Weights of a small transformer language model: MLP 320 SwiGLU.
Each number is 128 + 24 x the weight over the matrix's rms, rounded and kept within 0 to 255. Layers, rows and columns count from 0. Numbers have three digits each.

# layer 5 attention value, 128x128, rms 0.107, rows 0-127, columns 0-63
148147107138110116148150130186129123135146134143129137133127122130132144115130112121125137140122125105123126124112109107131140128125125114102157131129138101140137134124165152120078125092137134
119147093167126149109135111137103114128126135123135139116151123124131114135117124134132137147148135103138130146123158099167110142135137119144164125134132130140160106127119150127139130150104140
127142127115135110134125126145140148085101109149130143136128133126126111152119131135141135117097139146131130146139136125133131144129137130111143132173156105121126122149120105133130122151131117
129106148090126120133090133084148135093116127152116155142103133130122116125080139143108124125120137152111131137123131116110124149136132152138111130142107131127129133128103096139160150145109127
135110101117134101113177101128105148148143133144143097117139105138122159141123154131096144129123099108124129165136124151131098091109150151116125089112096153135124139161119141136134112153144100
124112124096131132107120138104127133131122127102129137112157116085127137124147143132139118126132121176153133119133099126140115140126142118161131153141138142117119132131132132123184121138130140
144109122108118133122132114108132154139131132129124137136129133098126132151094129127104130114140123138119124143145123123120109141115120131117100126125094145127118123147102103146127102142115133
113155103130120159127126113180130146134132116095118095165134113121131118128145123135158131141146122096127124123119144139135116114138125127122124126129129124124135091133104131126138119102124119
112129158140124109100123176127120099124135153129144122119116123120130155109100137114137143101124121121136128142122094116146108165128122120128135115110108126131127113118105116110124138163115106
142116137123115100113127112114145125119111086159144145125127124109131126113143112135141121119137103142103125113116094111119115146158106100140111127129082140136111134140139129133137113127124122
138133121103110116092124146131155112104108112155144129122109173128128124123108158160142123130119138133113129131142131109179148132135116146106144131130121120137131127129133128114100150139128147
114101134111151148122102143123119115095117112147144127121106144145127132130130116098131121133130160132118131129123127132137130139100110133133132128124108132138145121115140117079141116098152129
104130148130133104136134123139128100128139115130142128116119131134127118088142111134145133123109129121112126116127120123108117121127119129113137110113144116131130134127129117117100138121160142
127127120125131126118134123108136123098107148120105127132148111131123130136138158145116134129165123110112136135083119171137126140116110134122129134136106137139117109128117152122135135153127114
075115134128142110142140136091110134088106117097135147115085102143126121123125133129124124111127170136110140128114124136153124152148142123146123140138123136137120124103121102097129149119133141
115139154137128110150118140097117114105117109128121120142146162132131125121096103120153128138164126137146130132137123098101134115123112128113120138100114139135150138131136117124073118151117118
133150101120134134098151091149114115136147083120133120134158113126128125135164133156132124140143149138140128138150143142115122106134151122116099117103181118152130127133147132119152143157139118
138172122132112129123112121136141141143147113157127110156132149144128107122133134140149128094116128147110130111117143129105107128149132131117147122139090127123123122139140118145121115125142123
118113130167117130130113132123137151126132158112132132091138083132126143145125121103131144128098142138137132111123138137123106140126151111109118138147129136129137116120135126140143107140130149
136152134117120100144133132122135117147110141099133125114145142126130125162126111159157139104137145128091127155113130122135122096150117112117100138127111125122087109121106076167106130148149136
123110127150157154118133135142100148142137166084107117125142105131129119160145118123128133136145144126132123144135144156133117149131129138143101143116130125133110127127120126126129099108145116
151128128133130130136137134117127124112125122185127129123109132141125128116134114115123134116129126103139130129118131130091139136127117144117127103141146127158140123150141121098130150179141123
122112140156147122132131097120130135135134128164151148141125138135131166145125142106126134142113132112137132137160135099126106163139107125103145124146148117142145142134140166140105075159103121
116137131126129110160126147125106105159135120152151113141125131145123116130124120122107119156114143131143129127110130117134141114093129132109102097146110123124156135112140115144131100115123147
130161104122143123150126130127096115138122091118098110132149100115128094137133129167106118158115083144117121133129129110097148102145136113130121113100089120126137122130116125122152139121119146
120120108140124127119127112137118147161139123143131129158129090123128143131139139124128132135132102106125125135111119133148106128118116120131107129109087151123118135130124140114110114148123116
146160156135109137121102137124134104129123138084134137121133130118131120142142132120171111124131130148138132102130136106109137136148114099123145165144145097119119137094135128120131142128125154
134107126117128127152129127154127117144110127128143135122133130113125103143119103117102134115142140128126129141122126130140119138123132135125108098159086124111107129143143112131141137138122136
134113127143117138162158131165146132113147106112145111136127118125129100100079139095123122152128110105117125144111142166130135129104123117117119112132151123166144116116118121091114142122133115
134143143119120142137136145117125135155136130117125127139129171117132127115082134135113123127143107140135126145136117108109133127103149133145126122089142130125141149108128131111103123144094136
133121117153097102133149117168142115131143115118125119152127121146133117126087105147154136133130124118113123127132164108159150104143126143092107131127145105148123109121130125121056123147141114
127115118145130135141133141129114111154143152109116108142143132146126142115158179104175129136102113109085123164128147125129116134136118098126143099133108111131123119102127121162133126115112114
106134159122119136129135109148105107143119114148170103111134124137125134146134097099165117121143145115127131130128121120140131150133143140131105123130121138112134131148163152121139148131126125
121117138109106157134148117136147134134138123134163129132138128108132152136125129154127126113102116135123138131146125135099112150138126120128124112156103142123122156138121125132151128128136112
132097136116123139110155144111120135127147167110150119148091114122129113124097142112157125118145122104124122122120132153128108140164134129147123113134135122138163146152144125116127145145144120
111132114126125134116126113126113133130143129133125122168126116130130136120128135149118126123098143158139134118139131150136130120132136126115123117121093140127133132137110120123126116125124126
142131129103128101116139122151146130109078134123143103135132142136127126119142109107120132120121124109122128116113137114109151135113124137107127116130125133159133121128141134147102123127166119
139106117155116115132120097141122125126131135130122117121111129133129095128142117091128126122121113158155124138118137117137107144112135134163112131115108128121117110131125133107128117118149141
106127157114134124122129129120130138137128136124124146117103128115129118117131135123156137119139099129109131107139131118108096136161142119136113138140151130124141159133146132106126123114132130
114134125132123142105132136115132126141128131110141139109113148135125118115125116090121127125132114112116131117132125121139116126144111125157128180122141134154134123121084090109116118120126127
127115147135145129129127112157104122123119104165123157123129143140127142130129109127151131138119124126126139096089110154121139121121136128122136118119132133104116137119125157123130137124093107
110135117121117130134133125109157136130113138113134138106122143117131143137134122122086129119132133131109132136140132141121132125115144111094140126140110128111148126124164139155093111112138132
124140128151138101121145120124166136130141153082119158136127125144129118124117141130120136128135153113136126122135121140118127122117137099133159121163145102149146127140130144141103135109149124
121136153151125113129124093119143129120121108138143127119157129125126159108124115157121118128114124136159139114141128153099142126109117118125156127131096126133118127129134150145110133115122124
123098118158153114098124133122110124123105102122127135143154129129127125118143115126129139132169135119123131159090135111138130131111131109114147139151147117113133116105115136130156145120110120
149136109101148114140147115157161130122107131115149148123157135140128150147143123161117125132121166128106122139140122104142170126121120123084140146143136125112116098147119139104133114130152142
119136143129135115105135123151134119138161121142155116115152116149129099131145081131142129132139107113123126130124137122146134150128127147150127134107138149139120135153127139117147138170111115
151107143156095131110122124124130136151149175114119138136134113133130098141146115163146132161128089126121124115126097115136116128143129110147119119160151113139137114143115135138135121129114124
135168162123117131136130139151152140130142112142109106142158150131128158094160122155142133113124097133125136098113124109128138114122125119124109094130119143124111152123141157127118131120138126
124132130145119122126137115151162124123128114119134142118131132142129136141124148149123127138131156159121134163133127146136154134107135139091133128159098127089114143140140136143092145108141123
126087129128119138153142099114114124111106121122136162109125131112129138123123107140148116116117114148133131141124149127108126149145134136124118136109137132103111143118122110133147130149120113
117148136129108136127136079135143135122124138131147131145139134119129163128127123142098122117095133150123142121165135132110124118110115115101117112123098147122109144146130135136129119099129131
123124112120117130105141125112144139136102137147134129147120134120125152135114122111109124144120134133134130112140121143112140109141119127103139134140134121130141114119095083132117114115103128
141126148123128134146117137131123131127150123116135124124115118110127119123126131106131133111123104101131122146134151123124112123148136134141140131122151131123137132134139110127125138141163134
113153130119129143115142160100157129158137126117131099134104114135125139117121129088109128109157126110112128124134127137136134124137120137132113134127135122133141123133125117119091131121126136
140121124125136132127136134142125139119134156122116150146130107137126129114124103118130138142147107116130130122117126123103131134121113115143134129126121117176117120110124145141105153104149144
125112114120119151122129138124120125142134166129124148150104094135128118149128117113145125155127157109110118111149122125136106121109139110119116101139146115156147126145149126143132130117115138
126133115126119126115114114153133130145125152136112136099119143147128136142146131107117133143134132134130133118116126119123148114134119135093100126115120135143123126129139121128102129118129136
122125128113126136115146130121131125139127138112139152113144112129126141154123128124127135103143118135121136126130142147136113148156139120113117153124156138118133131139084102123139129130119132
128139165156123120102148117125139138141154187114139116142121100135130112158115152124137128112131124147136133133138119163125113122144146109149132104160128123130154134164134139133122141108122133
115150145125148121104123140125135147123141138147119141113135146122128112118115154144128138125140102135143133108124127119122109125143126116176158151106116128154141137123111116100135136117115121
133124129110097148141132132157121131130125135134130131148131134126125112137111127128137126135119100139126136110129104126110114145137123139145119120122115143138125147128114138124148134132107118
124153104080125125133138137134138138133123158112118117134117138127124113130107152133105123109119132139118128110127107127133152135159125143136126139118135138129144113131119118116127109151135141
119118167126140099141106116137110130108120091151129141126122152127126099118103145106155123135129112114153137123109131150094113124130112127162132144144131137121119137109130148126136139124120104
108104141142154127164102152130117125122128111125113143113101143125126134113139126123140125126122130124124130130112097134119137149145112123126130128105176115137141114110116110138165113114093130
094138156111154162113113137116104136131122123137123134109148136107131132136147149142113123128142136138141118099144103097130132149147142120121116162137147137076119119134133128133118106139113131
114121112123140106187147126137118134114147141165117133144111115131129138122116129099102127150109171105132128132131080143144130102127101160129111113153099117112121172110123128137105145117113118
096123125119120150079137096162111111108116123147150143127189148143128156125142141174108119126132133128142127142095163094112135140134122103110134126108098129127144133136141136131129136134133148
124128154134146155127080146104119120132143114140106133140112139091127152111171136100128114136134117110157115100131106114146128150143118133134131166121147130135122142116153175132119131112120126
107134125140134138133126138121149131157141143146113101107098118117124137104126115137145150120148153150130127143179131104145140112113104142158140116119108124157154138134130118112133134113118127
134133121135146117118106110156139130075109131137115125154152090121125129129142136143105120131115110109123129126153127151150141136120111138137123168127139134088135150124124170106136120096158156
119119113112130133120138112128110152125121156131113124152132144148128134125119120123139146139099139092115122164161163142121106152142147122085143134135093131117108154152134102149173123116103117
108106138120119102109124137086143138122116104085125109138109117149126150130115114114173150139084101115103134121173156099120147155109125146118145163145098130159137093120116150149119111101146141
149138129151130131120123171090109134143104108079105127122110151131130077112112131140161133089131140128111127149123126117113132156136148140110118119115115138179126097133119104124131113122117136
113125138123142103116141128095116125137140121082154098068118152102126146128120103130147120149115105146115133107113147131139121126122142117104113126142113113082123139132089116126147117139149103
127152135130111141091132120144129130128121136136159115120160154137127144114151122163119135116143116147143130131107150094115124113122149117115145104125124126145132110139149126118155124138119137
127135138194111115101132156126118155117104124146137122127151129104129090097157104160134104113150110137128126111138125128137075103143138140118095113138120138118135123108109130108153105155112170
130114124157147134110113124161138114131148112106156148110132140151129163115115157146133132119120146105119135110142128101130109147124155133084137112140128146193122092147139150155177090101153128
134121130117103112115157129143153127108123112100139126128115119138126114131103108130156127112129085149133127128167154147114113114114120127115125133137120128110116125145132124125134133139149142
141159110122129161151139106124110147162094109113120114129120104109130104103134144141131131099164110152126119150150109109101140144155121140106124149130114129118131107143174113134118118140072132
120100129134162117165113136121159138125159139122123127135136096141129119134087149138121145156095137105119146127113100136135113122151114194156097111145128131159125144121110122121128147116124120
145108111133130126134129095120129113142113095148132147127130119117134164142156118131156125146147114140125126155118151119106131125152120117125158129150116139133127098128121133154117131160136123
121120112116124116169125122104168139139138123094113086135066121143126152112109128069156144106133092141118135136158110139142121152129130140129136132113124144162107124149121134120162147115140080
130168137152126115118092126122142143120094110122124124140151146144122136108157144164100128130113110119138131133173118101153154135109129169124119162137105129170150115129134214109126098080117152
148139107152133117146138136124147131132100115139124107139128116137126153141117122135155143122146158116109128169154175112116109090148133142131164117150134142116112093141126147150174119128076127
146140111139111130128122127110116125138113119129120155136102149110133136132151120124126107124142116129121112135122123131128133117143134101096140139112146120119130118118132144143138116149118117
117104142138125134118125177138113124149169123121165118103115152123130160124117117120147117100111172103126132090129118086131076128141156125103147106121127118159134119116130123171154116131147157
118105120138123126109137122122152121103109101112137109142166120160128121145103163157122131137115126098114144144107153132126136155104129140131108145119100136145139126139138128112121124119149151
134150145161136158109137131127137151144139144163131134108140109152124084110127131147110135111139148119165131124144100130152117141094140135138104118130146126124133104141147129077138121131125122
090090131134126145116136133129129096087147126167115155170106130149125139126142125103138134142104160140134133111152149145100108136116124128122131106125133146149131138133159121142108119105156127
122107134139160138149116139138114122126141136129105142147101121114127092095125116121151144138128125131128128109151110169140123133127110141146135123117117128140142150126129122120110150099124121
140133157123148145117108142122115134149128137103113155111124132129124082113138108136148130108122117112118129118158146124158088163104144162160119121140144130148146114157101161115159149151160139
137127139113120139111122158148129145139150152082128142124139146139129087126089127144142134076113102126111133119101159128124113157153145123114131122091168123120137114151117106141189140175138139
119126091144127131119134102123130121112118124108126110129139097139131171135115175138108113122130124108129127162105086124132181142148126126115130149091148126117103109102154111139134109125111125
131108091148154100143144105109123124094089098145124163150123124081128140129141130145124123145117119110116120131151102105160135123147122145113149153135122139115118124116119135097147134152107123
117073131117153096137134140111159146106153116112137105144144100160126110143082154138134154146081116096109150117120136128118104148130134200150103128135123127150140138140110130109119139150162131
173146105120119140077063160083062123133140123097124126047119108116134151165145133123096140161101191151159140124161057117094175106202144137138145093187129149160123155064119121217121158046140191
076094117061168205109184066071140153181119096101198183153078099069132182146165130044130159130086096136103130140097142116135081173049130092113104201145177133133113152127108159074113176111158082
148144112080175125151137109237123161191156120144096111127105194161130099156152113147097131089108079134125127129164148182108157139176144091109138081118166126109145155154087136119124207136068149
139125090082104110141160133068080100090072116069063181179073149128121094122152187114128107089148169184110137157130087120117153128093146118144136124089051132067101088079073080168226160058152156
170113160121163117178093066109098069149114171137039176089205056144128143120153113135112156145064122135116131154087147154093145125141101089127187165107076133105106196095101136152091125152150104
161167084146079094117193228072099151118112086153097106048115095135129091115075165094094102113180073086130136165108132080140069080167120053066124197184119133116125153122157145176153131126173089
141142195188133113189203081168127118216184118138127167135124121116125126119133125125090171098133076104126125062187117123127162108138059168162196036093141142144179106102213100123103130111093150
130097117138122159181086171139104131152153148133149141101112107115123160192182188096162147074118161101069138134088185178050160246064160089051085111161105139192105166113194195123120178134074140
147140097117109117114121063110148089113137150142093129148161218130121186117123163129174165133078129095081143120209107104217176089166151136124203113039124162154135094112132143087077142086159117
133105107118096190096154132166200155149112093097144078114133110102131189090182153093215134118141073098164116099085148084083178205148099164142040065150149123128149152172055094102169132107131175
146157141134089057132118141108155059132140094160107100192100049098128104168142177081203152136095114151077122079124112114101162102129128177123142126101112104025072149141152126171039088203108130
091139162088185147127141053158136140096167156024076094110134082174133202104129107085134096134095130099121126154079081131201077220164096159079182123187174125180093054116142093137166148145148124
103110113157172118119171043133136139073069160083122103106148101160136096046132085060179105130197164165122125117099108141145190189086126141194177155052129125133098128124199122157070166145048119
123104128078109122114158123142137097177129160201106153159088124127130012190132070093080139108117137113168126118024168156219197138097133215083093105131109135153135139074169134111135106080064128
232113149115225124155182128161081036137134019110175192098166115156116188114135163111120143128188184118057141135083125171124156125062139124134086133099133108092200113137149148138175191088155090
181139196062101217120130071130157128147087109104177125135155100182122199173158105145077139132218183077131138073131097141149192077178157129208107107086131145139149084122093173077136117165178167
061186069097159174097126125196120130130084144165175109148094076096131160075157116127119114084141135146192127128101150096168100137099132141141183103142145114129136137038127166087139061129119082
100117122093185186185117147180186181160133094126169067100029149133132130119107207114180147172152179186159121086093136107146103057117107099151137145222062129169116141154066169186070127132153175
112174176124147126134113097067145153111172166108121168089135132160133159149134161077093132149094161141182125170101143163080126105160172116152087146057211139150180115065107092141083063157131156
077131134156113131165110136132182115119100101255095062124073165175128139152101162083141135148106115108114115083126107210074220105133118109131118149120103118106119131114116098152208088067106122
107129115145144159137099120094154118168241028131105109106122126111136133095134119101101121121173086186160126153053135078100141108188117192181125124070054115162117201096203098115144115100197083
117145145179118100002160079094119162144162030147141139139151077142126064083117110076138137112099174146131127073107130199120143162137143114236151119176107122101160156181113135178082181119103147
131130156050063092150185036177106094124125115098103118116112077161121073163181212146155104154053121137177129096137144112068119182147112054122091122097149094233160131165089151122139131088194125
114150125163131145150134131135155130125189153153159126013098115117129147102137071109153128124200185057162117209091127096068107118157166176137135098048126124190105122176169097064074204150095133
102172153099074179124119172100062108134143106149165105101122020098137091121176103099072142090190149143151127170179145172182093167108106169170154137072115136114087115060092094131088058112150114
062122109144124100151200105058137150078097065129160206133113188089132093153140088067123121142085152144112132046146060083053120076129166085120068025119148135111159142135143133174117134147183116
143151133196168189189141072037123136107128125141102130170106036130124035125118118097164129050104126068145138112192134145110205112148202109084129152154182147169124132168114150132088125137122152
115149172078156108177140175103081168081103168145160113057157068077129120236110081095105134153074093081171127040166134101170141172133147129134090070095114132155178111143114117180073191105081131
039061125145130171087163096135142115179165105030128161057091123125127112116137123157142133159048079064135132113134168166097118004071154065108105065088116166149119158103197179106105099129076094
094135106135141187102161115157190118165084193121104115169159133148124133090145124130140103109129162129072125102105148065139133148148105173129153103169119127148191112122101159205083102100143169
151139131196190110083138157130024154166101126180059085127098147121119235082168150134125131070124173076177137141162097110050099083135136146094137109181109152162131068091141180104104182122029121
126122062130130133145126188155096163061110070167095152159070169124127076124141079130084129113109146072120124082169099173066087180020093157093127197118046137180190167151065169165119100158161112